{"d_model": 192, "n_head": 6, "activation": "tanh_gelu", "norm_eps": 1e-05, "positions": "rope", "attn_scale": 0.177, "bias": "none", "init_std_down": 0.0, "optimizer": "cautious_adamw", "warmup_steps": 244, "doc_mask": true, "steps": 5967}
Each number is 500 + 50 x the weight over the matrix's rms, rounded and kept within 0 to 999. Layers, rows and columns count from 0. Numbers have three digits each.

# k: layer 5 attention key, 192x192, rms 0.0368, rows 32-68, columns 0-95
# q: layer 5 attention query, 192x192, rms 0.038, rows 33-69, columns 0-95
# v: layer 5 attention value, 192x192, rms 0.0307, rows 32-63, columns 0-95
# o: layer 5 attention output (transposed), 192x192, rms 0.0247, rows 32-63, columns 0-95
k32:453448387541461608536389599492508446532395495539519418570534512470470500586488396526448524483438549490512507531523496497427502456555495540479492570564452476547513437494516455441453553439493485503534564551540462497548473538494451516501515489426548496501475451577443574496546493514529508376
q33:442542524533563530488557398435508514504535529480477552476546529496515456466527633493458577418537568562520532598576524549425468477519546431497541507398579512410443513612424459506545489494548490468466426441477525457534483559455482481445597555447587517492534490511483460526455481487528511566
k33:553456520565423507577589520487527551459507581510481476492423547514418473570430493558501495557560632486560515483532442495455563502494538507487535487490618503386418528395449435433429455454473474471464402495493512467558602542410469503501464498480569625532492399637497507481448564483524526522
q34:467533491541469534563486421471515537396454579471354561521580496459425545505540547425461498518580524484543495487580448548430512423469473564521489473600601440465442522518490432521521515417564490400526517470477550452601555487508530479575496544450517563503473451587546539481491470448598481628
k34:421450492566496586564471505538459557446468559479446378548443533478484456478402467458438565556497547525581505477543477518387516414460473630457480569584498488503452423502418525482425491404478419398576448398464490521653558569392460437628473564398576584548407468606518591504503551454588537417
q35:499479549520503511455524513519453555482489515510562521488569522580567452467492501463532600539542505471569526601501559426498487426468541435454555553411474465454510472566453465510483497522475504508458487521516549443471531518500543444436478476438541490481475568505559426535394501499510513565
k35:455534535510554440513487514477497542537524501444530523492536431546481440496523562525436431496497531587514507454526521455509449458514487585579477542488464460515527472474453477525547517484475548469452470445440536450578511511488424553556526517453454486455475510515467506479540438515515448509
q36:501470515599484515563447402487446481436482587511422612527527482538476504556554500502513460477533534505467544442450563468463590454538532531506547548565580417504480503405464499536513517420432440442556433518489566474504541493505538491551461581407468529586468493556461578535533466559543544552
k36:424418473532567501514567482478511550404552562490469394581510581444422513497519564530450540525510532453612571471531453479466500453459545613436528552602513576498460509497425440488428472472444523431525422503555401481549636539480430537505479494497549511491486416620563514449470499457615459434
q37:497577506503502492545567503492507524349484545485471495495524548450511529509518512462473522547527558494523535483489520513396482515500567578470519471508449516478509522454558431554514423471527500448448401545461448460618531505448478516512483473434513552486535486524532483491439516505540519560
k37:491538494462577434475542529602521443458474507481430457511468506501460492462495488509520487435482506529524513437541479493475532529494461516530514482513481477470515549510463559506438510544549514472551448543524553546526447526511545492528446472544552575476525485420571538514509461450476506529
q38:547498474474517441555451524458571556544531447557533546566470474453466453525552525491498542553462538568445554499542464485464516479506421550525495508506499463554475506505492462487516500499518529546506593426455549497516459459471518498457534457476553491517452441468505492489511466479512522513
k38:566543380411407413363515528485541354658541409620495525408535437488658534573523465478536419407449369462429401552388474412642413588564473409471532377416461435646535482660559579558593575574601653567424571606506543490268354451624611480420580360574515385380473456400514534582580524657433451450
q39:577551453364401504488477570432580413607524434644566447482401477422547541464471416555606533391448511474477519558437481458583456582577442476553497457496473431506618503629590588501578527586496613565516564523603472540380367449522494495397491489640539505506511535400434561600483431527406492425
k39:544553553502492434496527462548531472489528564536434457456438512490545472457431526517439563564489556517436476463521541495547453549543537507500442501484546426548540517435492432468453515477554471520479499502465484533563484521516469505539512521475420534548456448551530487487471469503539503582
q40:529589471589552596499532461532470537464446426487503438479545513492461431611482519543416456444502491424535479528576540427508555418549507570461445583545465586448490517484499527370553578483540457488526485571474552474576509545525473507509447384485487598462482461448587502475502416468581482473
k40:490521480548574529479530505516462453512466494502417445544464493457461438457584509494442523552548484454554466543447488442490459517492555500458501482530477426526521487441473481435429533501501513582432463455495551443515549469461545501536505504539556491575504565492531507521475505522463535581
q41:504544431446556457491519535460566419494564467570418566560567556451454445543536482472477584503469524526504504490567487545503530577531510549550558527509466526400490496522480468438503458520460479581493499517544439493472567520437412474423491552456554469483440527504555497471461532456499431494
k41:453518536430433425444486533541470489445483460473412459471499495547552502493541472469458424504521585537567447559433468547484563549479526551468422467416525519503572466527568535517504570578576557559573487500557475443557373567568547530484432522502511521464547448446570431552511478530454498430
q42:490502557505611416461454427557448523556557539541498474469458556398524567443500537580557522506459444548494576553594482549477496507537467484564530438478552548570471518443498539478528477577501477464560426513528524563421406496458621506479419537542494469522554568433478554558560627514461549454
k42:452542495492440454554520507387535499568617469490541505439538512442492451502553499536533452516542468493535487511496577540560512511518443455568567436525428448474540500568548528519465405493503540430555567454578483534446522545487489500471435521484493535538483567554494461484460490574431531530
q43:476525521529505436501461487532534458550425498451450449471503453558424526429507461510534552479542559576529464474576547588539570498543507544498454461397479557545583528558589536528442473502435513604498524528519483471472461544486510514597472554533524455602554444522505474469530519437524538509
k43:482449541479438520472431485505624448542473445476557448506566559499505527455477523515469539564432430500478458426494494554460509470524391468530552489480509538533549505437424499483515548471424556407442629487506530592474567438521468517479453582507511523533479572502473515486508439475452527517
q44:522456484497479533532416453617517511480519555602396434571478498608487474584452419400437523561463453538486488502514482462472490448431487566483444586495512431469563565434493508399534534518538479460570468436519488445531511479555421549494559439421442485504468470401447591445405426560506467546
k44:489509514438491439478519444572547483481485557454395512497521432420464489485498512422522481528585539547525513535555535414630538495487528530508427502565476529511516513502488491543452482499486520587558515538477486486556539487559469545589529478491475443571542426466502563531436506474522535439
q45:467531515520593544431458462542450566505431472544427539464491482429500536478509549458508581483461538418434541577571530513474514542523517492461510489454532498500473474502569534425500549528517530572581563547434553496574495604431521476472490487525483521438413556514519569491488512475435563453
k45:457454548481528527433475448411531420449510561552515528455495619490564523530465480481569569516458535544509433499520502529516412485534503546546568459459496582475407454441572439464528544390480539490472417417529456566614500536471549459532450506423444467428510568483545493433526566528497499498
q46:459571444449548547472497511533443485478453444504529468465445489548495512445585474551502584517431570486544513485454471491560464501577562553496504442560552528433475452517523434496483485527509486529515493486454544480533453503390432519488458471581531463463428497538438417498433569489522488479
k46:526468528553552552511496567478496507508529442479498527445522468490533470472561427540488594452462546459498413463517457515473430532489482510512478453548522415536453514561505492585484602588588406541535492487555590490514420489493402539457413498564501468433450504444518420533567516408527534567
q47:444530478525493433493551581502480480455507554495444520457503502449500429501562478490423568493490439531583580498550465449476472490490558471444472502499427487500523431449408502561456589490422551541509461434443459431540535538541499493439465549527536605444546550470516481537437450558498443513
k47:424434436552420464493463483487451560496387558510460529520618426517509486490501420551482428518488467458474492528583471520386461554489514381515457495422483478569452462550572570459570435452554579506453540529501473523504594537499445457547543464569443508458468512498570482557481409610435441517
q48:464534456466476606497448543483522557500544416535525599572436526461415536550466472539485463429499509410469534467474442509552515508448522526544457514506485476488438445448507469453495514445507481546569578468397476555561472464510476464469416471449498508459537475546523523610476496471518500453
k48:523431461531531550446510504450435537481464499483464543515411545582413536441446474455471504596468458528529568529450485529532454466535578526508449456532442501505557498511599540470520513526434436517582426548593488541411540562503529580496487559588571518524502474587467497445555548447465458578
q49:434520570544497532543473460477473582433440470518365383536544547534483450540478507460459452503452457545453529512547507563521551549455560454578458534483526496451493551543522472541488445502505517412507548427560498495586572441472427478562463464432489564511518544483579540516508475442438474537
k49:584548451410434476462478500536543436499552438517397488563464516397452559442525515485529535497505425473460565554474509487585565559422570493431457577527457531464515572536463468392506537510536513516427458532475498530504439448479464565586551414563468445516538484553439429531501512501446525532
q50:508504548478463476572413551557459489511578561452621429423557525630474451560492511522402573442521551504514517485401570457517519445501510547515422558443493453457487470491523502491422545504517497429472541553488568490493449488511484407506529519476526464497464455513545537464432501549556592516
k50:470555518463455556581541460527591518531514512519570455500512549432483553520555489494534533470472546495558413451534516480452544541484460493437509418544464438555520521509521575504560491477424516487532520473533444490528572464557443567537436481536513428445538485456485537544468555470586448420
q51:524462445420535500482462522505442533394473435429486524467484451483553590530498467478475482492503535517477539459519491474552558472430465533542526543530475554448473539466465454539559464476511437544481551527486575517493442537503496531417433497439481504458547477449483450457534562532465485485
k51:477501524455420441515603552515482458571451487544592492478560502590487455478466515492482582432459445577555487523493579489497383447434550512539487446479568472572509518512505446493481450532584446540494544542539555462466526551451498512543547478529457489452513537495505442539495543442506475519
q52:525537446458543433506531529506447503533527537531561472486411545485570543442443509436503453532543528518504482488457478400516541469450473540515479455546556456497489579416507531553583463556498567456461462546508509546485462526528550490495529522514442441524494436581523526518465519556457488483
k52:502539528465454417464506471506430459589547457519478497558446498466521546555510565479433507483611449585506511464544579525512362527523537543416563525428445401443401504466412455538477516491499557466595513552577446571542479412528454476449529489493562456450516545508468426458506448568546461466
q53:453570558552413556464527494489464485524481417530455415571558518414494460453506486554541488510523545546514468592481486470498538497439462541578514466417521515496499481574480473434567539415555564458466434505464465480513528452555478479417552426468567552450513540565464456501480405544497503523
k53:512478512453537435492513505507514471432577433554419521565514432441502459557476491499513442513565340434465484520455474510458568513446519440513432537482526567459539490549510447523543519480496436559450540443484462457525606556575524527500505482434562546430478533534563520478568518553468441512
q54:518518446489475518499486541547471560497483469476466552434410450470415571436542421562544595552560530503470505490516435536505504423508531464442471500556538482531472514480478422486453554554442509508490461570487464562526497503483507578594530530574551538567469585527523550534432540529451467460
k54:462468443516512442481438505413549461540437478530448471477482576476454518484498463505463495571475542485495488578573463584577410576526423425584509488547459466525450478557496539496492460550482421483534586538566473568487435544440525477461487494539479494434489555446508549468560481507462475472
q55:470446455528448478468555531502453500405447457527450471539535477463563481535418478619524525532516542526500557460439416444493575525511466445520501470478529539461458587432511557505581489510577464478493443568487468506517525571481497529514517565467534540489540506571572475417470525493518473516
k55:541527564530432498503452471505497485466529569580525451528480410463560486493538444514473574477482532506447504544537541550573474527590439479500561446471455491492495422601434446402508494557508468455448435504535442515480511450464523432475572463487548561425491514481491465517478474502442515565
q56:538465557551605523557580463384520458531482552482486454466585452509542567505478505470483485507525494600444454546476540499407538484444542519448526446507486480563560456511450464490496479429437490413403505424542517460443528465540508549551482499508559576531408519477574496456544494527463505501
k56:536558485479577556478542571547541490575599538422507449438590459529515543483458507527489493514545440529447520483546549448513497515442482413533480588548475556513457517491502525512477504512559516479469602471521513453513489463424523463544593450466439469558435577542439465452412521500531456442
q57:449584555516548533481471499506536461548506454547557537441483477485489500484498496490496555498519500527564582531543436564478555576554434459546485513539507493503485521427484526520555395514465520500552466481455420485571530444529501512469521511555518583524484541514575475458442497514472534477
k57:448462554403459500414458442523451538563513486538480459496478536455485592504414474466467512515479487457472526456537545537452505445545461495463504539399459512490569488506531415464500530413505536432532566523500556482475467493567417464503531502412498485551572448456538478574395512494442479574
q58:482537452460517496492390458460522500441504521546493472479520435549540559473557443468456594413484563501582539484500503432501440519471491525495520485582512532471521520522444480493465504467486437485475552552489486544480574483545527402539444490481472529539445499555543462455467454587561537531
k58:522520500482575523544505536455483493586437540496446455561569492470528485473524509492508430469460533521531507476487550483547413497599514490435549513524473548482495536573476507487529523554512524491554457555527398455563443482530506503507483506523454557455489458530485513579488484429455460504
q59:553420481558469509463536492590595420541500529444553530541459501502474548512500568542416456484442474524470494445518479470516428527521522471480485539435480520561545482509481484522442516481455540523579478548499546533466516528549474436446545598539480382504524412473485518443522502508446540604
k59:461490458498554513474551446472488484528484501433557544558502541498447469515526558480534508463475524497522442532543521501532533505480516529484525563432486498537486520442462426496514452494444544447540487508478529569493470510493481510465520596494445563567487498460482541560506514592539511482
q60:438512500478511549560440574506571494431535499484458500544490560531549501507486546486403433481583463410481503561516569476515528498534463516537530518470429459471551567575463520455477530537439523545505480479419444414552537481453497470546514508496437482418557518455475543437463542514524524550
k60:457580465467505551494532519541531439474502514415539444483474485526513493525456498510466511491470422535500491525575450516477405489471426526432471531508508525533567515462525536513498509469494553532463521575446504505552434504583460440569417513507568536511587482481574557579479535485558489486
q61:498443575441441460468517528477486477555438554574496448476555523552448495479497495467537432495488477468447578496474435467521466527547475555460489529496523489555499483453544491553438538419501579450583427505533562541447531521525519429460590434407500476534518438449529508427560470469562517482
k61:547541439509532470492580512523442495489464504431530537506491411448476424468458485534437387483470534479448478503519449462454592469472502512454443508487497538427554414418511489496502517495542541582534505590484413473495521448556519526567446451530565522510494478512472463526448562542510491504
q62:514477472438534432468519495433444465492527543526460499514553404544453539519509471371525496493538495521421514467446495594508466559490493455514516520523495526491508523455478499567515551577451579465476474456508556511458422503447483487458527557489440465513481527529473489479475474443465429503
k62:496477468538458495514440520519512522455532527444508501424514492479458459524490498477452510523488440528501532561578437540443430503442551507498520453458514508532498543485370461477497440397551419535503561600526539551534473482552489439515432471471450494515556451483517536501491469506434567482
q63:539499484575499512517493547568494540543443465514546461491449475471461490470400434510475509502519477520470405536530549478543467547545463506549452565459536435509533587490580506482532534467494497492556480518511474473502567417613498416528488424472584562474471454396457553529451477455505485515
k63:410436529466527453487534576501429538525458596492524477595441485508532550473464516529476497462521570558505616513503454520506598476526443545547438493474446509518519572533540517515467446539426534445457385459470534551492535458497627488602534512453590575456529533538409533527561553439524503508
v32:433515439456544480550498555501494472448430544522538406555487416620485517493530438554474472489448529541541548474570473428545460484494597473452457555535501469559581496553414405536515456485541422437544515533542565447476454550526526486574485541568552529473459587417558431453552458536524582557
o32:508496490613537467481556471504564430590466437511510488419499414437472617515496512449530495512472478461467465496517483448476472503467542506454491476432516482481461570552527523536581531519580500563486470522480526495548514503516496545508587538525469511533453513477514470498552630491438474564
v33:422464526482577515454449520434493527535510486477492537591533420484567448523515532553434464543580449427549577586560484460425482530548507582485411546469555505566559571584555437536463530558475460482481514550582450448421511481459533450574568536545471560535512461519526518450480593585533518520
o33:483428477502529470527477519487456492474485472470472527486505428545616504507461544418530433461520516537498421472499470525508532516428457557519487578531509490449520546458481533461472509553528494530626433527449526453521509550499570439552439476399442503433571549518458546539581477501529541536
v34:565450580536543473425423547488527543460545613442540469540441418504434604589465524565521486384576527430477430536391477528492549507483571423446460523512485447532463557576534433535556544426509472445445517528545526521439414565565532557461605532435497450450516527446481445463558530498475510581
o34:449501467456528493503510407524463468510445484516451453578449470427460562422516508481531494478481511338520584524492551582491471417551507500516446515436490475507463524587540489495484490480459502585529488508443511477431556474508500567585447499612472497510548437448502476445562457463442520467
v35:558518503444458520491539490498418556546501540580585540549553557538429531535528613463623479537458477429460449449433447444434427415546532566561477508447479535469526503455444531482518586460478525449546480582531491557427495553561559523533559513579430419541445409563471415500557570488436454567
o35:522483519450589469427486475517482484437517462460509515529442452490552568434519458546500474588522497510506489595459542592491439441516468509487532478569441524513576491598578534531531452494506502558482461569482503481420454445464419542518435464482505467457614588499525454453570543552480461506
v36:560512484481490512496413469496506554431545492432468532449582486417426473477448529517562450485447475493508517512556497529569461422468539435428435549440541534481579530545553549492431435520485532458547523450499418446436453511577474514521537480450481502531479477451411420460562485485509403421
o36:515539479493493505469513524499417555446576489549547455569512498546482517430478511542494449520475544513543487513473513571453393507479502558512562487501495517564583544590471457461537484558528501462455470491544504502468522550582470480488495462499422472468523451502468443524536574505469516471
v37:480478460431519542534459555497524577589548481455579555519518550456412517560464571483576487501500550458444415476554532490436526507439496492443527443445498592437514468414499548559524560499511574522416583524478510532535561505432504451424473431500417560513507482495515569443512480471537427484
o37:475516484507509519477525475353564612439517518530494565546529514395488507457509424600541559462556444553480585526519459466449561510576493500481528531480504504497536561619446488498426534487555512485416413477547456506557453541430467530429432461591529491529521540465507474477536452453498414480
v38:575496472488576549475499520520455502447564475474467549467503572566505498431485545492446534506451511542546476472503462465575504497442509528505460539532529469532446532566466519562548508445443455448522505558559542422578446491575450539488505470527451501526455440538517535452573414441502524450
o38:570531467532458534469489540552523494570542622444541551516542514523482500464462472550517502499459473514359419420519460458530452506534509430525510450461509450480512409506581454524446488559460438529456469424534558583451531528520487421423495538555496534567405525431465493479417564501536507461
v39:542574503490538545440542501480533445416426558509447567445422438521514546555546589493526450441449511404454575556525490523484573573477507436551472540486480499478478542435524550505455522482551454451494453482427477491548504431444417496488542546489583531544572445503536439471542497507465545566
o39:419493411466529500471425437555554508567525478536548554516523506531533548538496418486467473529501515548544537508522480466434531502487479439486455512583526499467513481495509409451452462543514512450481455501425560542562490483530482410473406584544419479529500489486458599529469492434568465460
v40:520535581470510590513584512501440441433546579553474498441599466524518512509500442597499433446408457475579479477482434446535460560572521483478545506554557531415539551438572540599442538538429445410479527545521554554472510476488471470481525508510413456453493423522464520579435447416504448514
o40:592520637511512483502535534503457532531498435504529479476486539368448510518498543513558508562497498572487429306465465490528485574512486566520403494534460542538521637550550578472528402513510508444489490435475558475401479524510518546492510546402544484492533527512461459476554472543505496479
v41:517416449462519572552463489587518524501557487599494568546457570560544620546436584571411538403511514408533519527407456469439514465505532531456498474460440444528568439470423480597543430476500456550442572589483468429456536495529456485524506509549499483573507517480481468391440510474616510482
o41:478527526544444476449433511491486544518532514409411494511590453559399560558568383506543513583504496524423467463471501457486500506457496454449539432561478423525508546493421433538566527568470446552483460549488474470508494519496545515420481410539481497560470481459417505454544534460508563472
v42:547555566522474447481537480553463474426483403506453452499493484573484454532451468531503561552501449527548463465452542476532492482516417536549523589552469477498536546453437383434572451507461458570501513452515556499474524477549521511464506504475573450483457490487460519407511423448463417544
o42:480513369541571504581439571495557458469520549595582495532483576436471514518552506540550539392499485514416544455353486532527560513498490509593554491484556545460483531544479485432457488471422489482476517435538528488490524539529461442477540432618474526502378403490526480501435387514550447482
v43:479541533426497536432538439524528500558465567485529549516429536400495598472591602572538456539511542544505549533585499490546436444435438553518447483464465488576460447442533506526553540433578564492503467470509462522465517449559552528572450454573475417569464484551444490443436463504426481441
o43:541568558501582534459412480452490585563468443464540430506500484472490561576539486550484473507525521445455478587463475455486540476509440505392487538485493490523509507506435423572444537524509422486492486526533469455469533546518558480518585487529538431509546543425360423520513511415454490396
v44:464464538561532522484476470460482526416556478495397500414457527484542585478505513523470494537524489613474503554465602431436514460595402543469433515451510531496466548463575479490511453499497450504492583536510442544481460462451470414502379555539467491513485591537518522475424487486470584434
o44:493510490481510517484572507486404552465515515476492406527538468486598513516491535459520541487438457526530482564536485513560422513511504470499512489461509514525485496460499509522474441581431531480477520497584478489465498540458570489444565411427547474474448498485575499483426495574569522412
v45:519482561563513452438451527457538559437527557446491528549448540466495576442449551458412540585581531467500546510487489435414491455478497457563498459518533510562458565554465494452432485598496500507452561467462473571440593491563512516432494528413485467480471437453436522496527479484504565451
o45:528509429469509548584559541495498450444588425565474556495519416520558473513489529471577561440418427445546474487582496570585581579430538474594516464479514494537388472479577581470457470508413519563517540436493508480504504555456550471566458448468551492441505522566567577473487439543540517402
v46:426533543515521487532488496444533553507462511435552448485460559532458478540499464573491465424520442597566517419521441572438485493434476462550560556452473507543451479442551515537539471518595536483510535471480509455458498561526483530575514530457514482546482479529509529518419505501479481539
o46:441451511471462494511503513482485524448467502469458511516474470497557511530465502491462436450534450540459610542538543456458456553524518419510442581499490501525535518534521548402479427506485458484488545574433534487425488536569494534494571470471582535486550516448445498526515562557383472553
v47:611536521535579501443517490414437464555447526446509447459583535512549550524469503535449447492485457575570586407482502547499562480458547524564454481534584555586428464459436436566518567499483477584504495584479508550462537540558502543537442565472525496539448463494437529579519468490520540494
o47:502553561526581436409534476486457536471502392549477524502497524529476485447478473497470543490467533504474415499458521512495485522531423425481455505528525494492547626461587507505552490544463449457550494433509463473520513560581467461426548623498521499561485508416430539439486557498429553441
v48:513536582451604553513527547588563424507567537413453483564432537442530526436432426523539515467455491569481606448475479555524507556522460484394509542468517441561542528413562588432563417551441483456461515425479500486501542482593515460543423545467460454582503581477475569480447570425537456512
o48:473512472475486509486557497521404522533520483503443499570484498513567433478509540499502464449453551501583475568574523488487504553522489542439551523467508466482398512455398446537519468523533543517509549539522473517533440500534547512514512511439509477526490561449504540557557617476459575464
v49:549508464436424489525470472463433484557487498508526465466469477503539434502475444487504421506564509451454506515443458573424513564600491482451495415464554477464434489544532419486574603447521444526575466564476504566536452484457492465439460490530541451547453492563529545476552509487560525537
o49:536460552514479485492512477389606534527527460483591498511460513456444584437515537530534551477443520436465500463508543507556515432507547445519500481494530514509556504604404583410508538502524480471459486553559452396505446483518495545552525416503528450437476420579488429477608434535412488519
v50:458567425512485462552517565445438546453525538484460486476507460448537468449513590541446475526507485428470434444537440477463472577494544550482496413514518452499569550479482521469574453575475500547485570489601470468490455431406542530541452545474426453514450442488485529474534572436589519503
o50:416522561492489504424574539390479488542508525425471468506425456441451486420464513591493517505505524462495523441534583531483509535544533549529467440501567478466491489522485537485480468572530514513467507578512484512407490483539506603554486431528501497449504472534505386463468498538487495481
v51:498463539451486515493578457497479562569562489430473484513554472526428435505488607501490525515553454467443472438492501493529547535589512582536478515415446444501510474468541491487551469518552566530501549467498514441473430585520513494552434482535513543440404459567464556513544458471508550544
o51:458517535469530422460454582533409580582538497512533453590442510383500504408542476529503487493492433552530500534517487513503504465613465649558497473453487561555526563468507477409463408544441557533589512499443523546432417542472468496494547461415520441487625486537504453484391482497463456470
v52:574526521467506428561487561552481490585460522452588473479460477414464473541451460490547520594518540530548431533468525472456421475432487515528502523477472404407513504420574567538450457446533464431510566447531447523546537531561492444575461545503509487463453545532556445519539587455561544522
o52:534549507465570357450505463505472550489504549443521449521567451490572508520488489521519449558487479483543453479505488457590400492420493505410486474402476525454544544479518512515435464551378523537561495471556579462513537504484522498433608421492558524450575500413475542520479476491490518526
v53:526574608445435476570447559427569563515432460490444504544562485510569536554416432576555467438511467536422524431484468528536449485508410568575567443536530489448404419438464556561535482533466531461510505498533592528438442512541433404519469513538556544404485614471552486554439503418505491541
o53:569511528525454509453596484477457529497496487500573439547539488513508430425420553528511451533462516500494508398532510373479502426557478497498601523512586551602526410496490519475453455484567506415432503476576547438462480557582567519494579452468511513461503512527481460476554464518554511421
v54:574488522467463505495480528569476559551457567457584492554448522456451415453459538437502511430450447447563563439537479506482481420548475428499485500455532514463530570533423450513428501527504504569443429442500593479473565429500520463553529475532517531492524543537436516460499505459467566404
o54:585480444572546544482560537511439428487479471512418459572548490445509497492618587502512509551426512567540436460492534521528526450498437460424495509573494481574545440479465502567515554572506527536442520529569520500483455577500504547465563513517494489540506482534433469485495578525498541437
v55:576524569424548472483582557561507471475611515467578521591523475507535489563447523541502470459440567571458528539478444442465463496498550508550540387496465477526438438575574582482559524514420518515549573455437448504570459414564540546465561455518574527556436566530464512466423537519540595435
o55:591549551539521486444540524429409608582506441503603501533545435520505565355410509603471522421437541451542506472603462563515470511498548452494469415478461537476541375488494515501442470478427539518486392562588597425457453522538500497512532476498651540471436530568483449452546552485524556377
v56:538563443434523508439603488458425565481498447420448526560571579482530426465551493476558485531407491500571436492453396598427469555515549429574545418531608558434561496460504454453562523483488547445449581494502495400534562522494515527554517569414518456533439434542510536525553481504454477549
o56:592506533473492519464503543450435491525456458530505432497508559494435550526480488588523576440543460514501542400508487428512409568540552576487489516483453551584517508491466469422501442530509448415548533463508471520461424500531506498512534542500556504494505508517482374519492432519464486421
v57:533465561568431563463442447491516528445467578541436550408491452510514557530459458591416475552527470498429545496573537503421498456463544445526494482503480553470480503467556497442492550502479446457466591434494492443473446511498492476540498487496552517440539513465434546414484592491477529399
o57:517469460478468519477538468540525495517507455469560517369509361526570397556529548430520438383517472441512497521487434521530537574442532539452567516425483579563334455440487495493522459444530561489494461449493504588511460571456516509553502473403505550561513488506528602512517460520480463550
v58:430423530436483607448568550492507539424484494551457492509410544512517571417444476461529444514484512481578460480469483487547452440464520450501461511454441569456449464529549584542474544539539508510472425497575510540576450545465539405610506497522503522466442477499427518407519407525538439477
o58:619514461504492501567516481522494518466528581458600473478458475535545476501497453465569446519492638486531541461454499464500548442491437398507512538488563525512527497479533450535449485521491513461530528474547572512447468500521559529568488461502491517521497534540478444483475528548573512378
v59:561504411479467588545502461455518573556427454538527498431402468599543456444445541537480475475580418460457540527461520507483429427424536497566561488531443552602455573420405543587442507540479555472454549512574429437547497428469598532544458470606426487557520535508500486465496587524467515417
o59:436569440590576478532475479541518444468538483468434577468594425496498485558557376430511560541521442523518394419390474468566485425439419472447530482548528428536475561482578421589461579551512490585488486562467529525526555566512508499471535553644524531490493522449483517384513510532514510500
v60:484449456502577566575533527520548516439387484563555475476504424405536438447524389505516456485516565489506535517439499530526526453410496569470443439464441526532470488475529439465563451552463559463547520527467481498576511518549546502454486536479477480557569451560462518508496427459398578453
o60:476515506495455530488469504512514559517461394482458477558540544494561472479497630450500522543536416514548480533529364502575481506462484525517517557495598542544435479499508467472505501560583485390409538491601497500489488468456583485534498542436519575532485528584456531564525500473438526497
v61:470457458520506461586444482532528453444550543551492402524461572475485475554440585444454518521517588537551499462545461485587499522577535571499538466488487550556471508563521460485562452445400543524532542568556531476462428573531554501405469486427598436463476502446500584554525474401445510543
o61:444502477492552433504456557492529567478537521535507486435449447475563543457524451507497569534406514522490540634469493502457434510588470486513537521440480558440583432495468538465491336490485516560610530511582518486507508469555493405413456514548504494446456460453593461467451483527466575530
v62:536545464565572479438422489497432496487462480453525509454520428519513508527489485553524592581420448523547519528472540458466447446463439544431514455459464427413464476532486482572461498424462575553497523562482526484531547601448484468456514475583520544516559529543432457470526519453509553466
o62:495523527538507544525504486456487503549475404537543482524593521527533503485457554531444477537492474515485492478437492514575530539482512483502516457450531477553547514479570511544500514466452509446450501562482506464460467556485417529449555506514544495470519446504466510454530526546407423368
v63:502443485468452561566493584494527469530522501500509520548497419582491420619564494500479538510469483437538494436548532455536511457507435423548551466526474517499545568435394451458453437555426545540405578465527523549523434530446409560599584454486516515544482471483534533454491408545546461495
o63:433507473553478565563483525519488475466529540505563525435450445490456466529554481526536555564585376584422558463417431477545450583428453458514551537501490531528422580503484520468501412549584489544476532522526501541453570507464533511490447503521408498489553458544488508441468454505499431434
q64:544506422452484521530469498527530457503510556513589517501509496543495578526551525541506550408525476543434537573481494472483518555479440566528607494514540503450410526556440512504521516480483419437546481501556454513564541532471478500434481477523425550547432462581577486581495471479538497534
k64:482524549492549557476502555442479548534474461478513461534527528492507437421455484506469530493533480504547449474548534479588558466537560532507576502460522556460481497527493410545526550457527509533522535423498465547450475441517460484478453475471558439544508555464537528553478478457497541463
q65:511508459558559525580523452572523546521497428562500470484485444568526486596504488509520489434495460484471508520535540540488463478555509543573493504431478488488520446516531572464501536587467483458493491496527430422473507509480527497556555478530538484529483466565600602499469491484447517484
k65:510503501557461468514458548542412557457490531430452473451482540440497483510500499531555513465554475504467546461534479571387587488488513464439422577445459520393560436487514470460520478502557540504475464515437519562549458456447548473447406442467544495432565566537504500547513503538533415506
q66:508457535549512520484530572475460475447550532541416497523489506559487571507500426524556452473505478534526486429526481566520520552486498444545384521570567511530474528465492558515487446511505502561477488492506495544451478479533553514474457546518514457520487548539445515517537572496528552535
k66:423542449485547522457534529533514449476454482492519509549488459526559464554447563524463485530499468535462459489394429462542478451566433530443431487531504497551507448509510487553550472521493563503484542422506513511527434508491539526551505477552520506528542535484467498473567518514575574530
q67:466440456524581483583448444535542553463500515509568518531549569565481503512396508532424507491463474583534453454542488468476511491582447541475419531518495532499416524474505561523476516514479402511542430457473535489477582549492475420585421530527446546484449467577655400554460493518522503474
k67:472547562437476427444483454555483504531577604481533492474565563410465496478515502525424553557591432532451529419458483535409568495510415430554560654457487532469589519476449404487507453528541514468540526431469606481598506396444517550475412478505494463554584575530560453526440594459461510581
q68:475478506626514452571462518487463478466554459436548564433473526570522561544417441532503605494467556545490485579483427549418451464500461557586449504498447591468497441413458539522405475508479343397480517476560491469475561450487506461598467488548366550588471435534532434567424500521485502537
k68:471435519498537467538511479543479511509547518464462546492559495467494455592544469568482505447486514487510464513488525459453523538482534471528546505533556460456523549467506476511471540453517443515421460442533569572452459572455426564541575551421462545458499427487436495549511507432463541570
q69:554451551452497511513446495426546413535445485501436518498582462499581474427543487476487559518521467498485535455430538393477463520450576473585618446481530474585502460644553501523548538470578486591421533539570394370428480484571563563452477424534575499505529448402485479441526437569441500473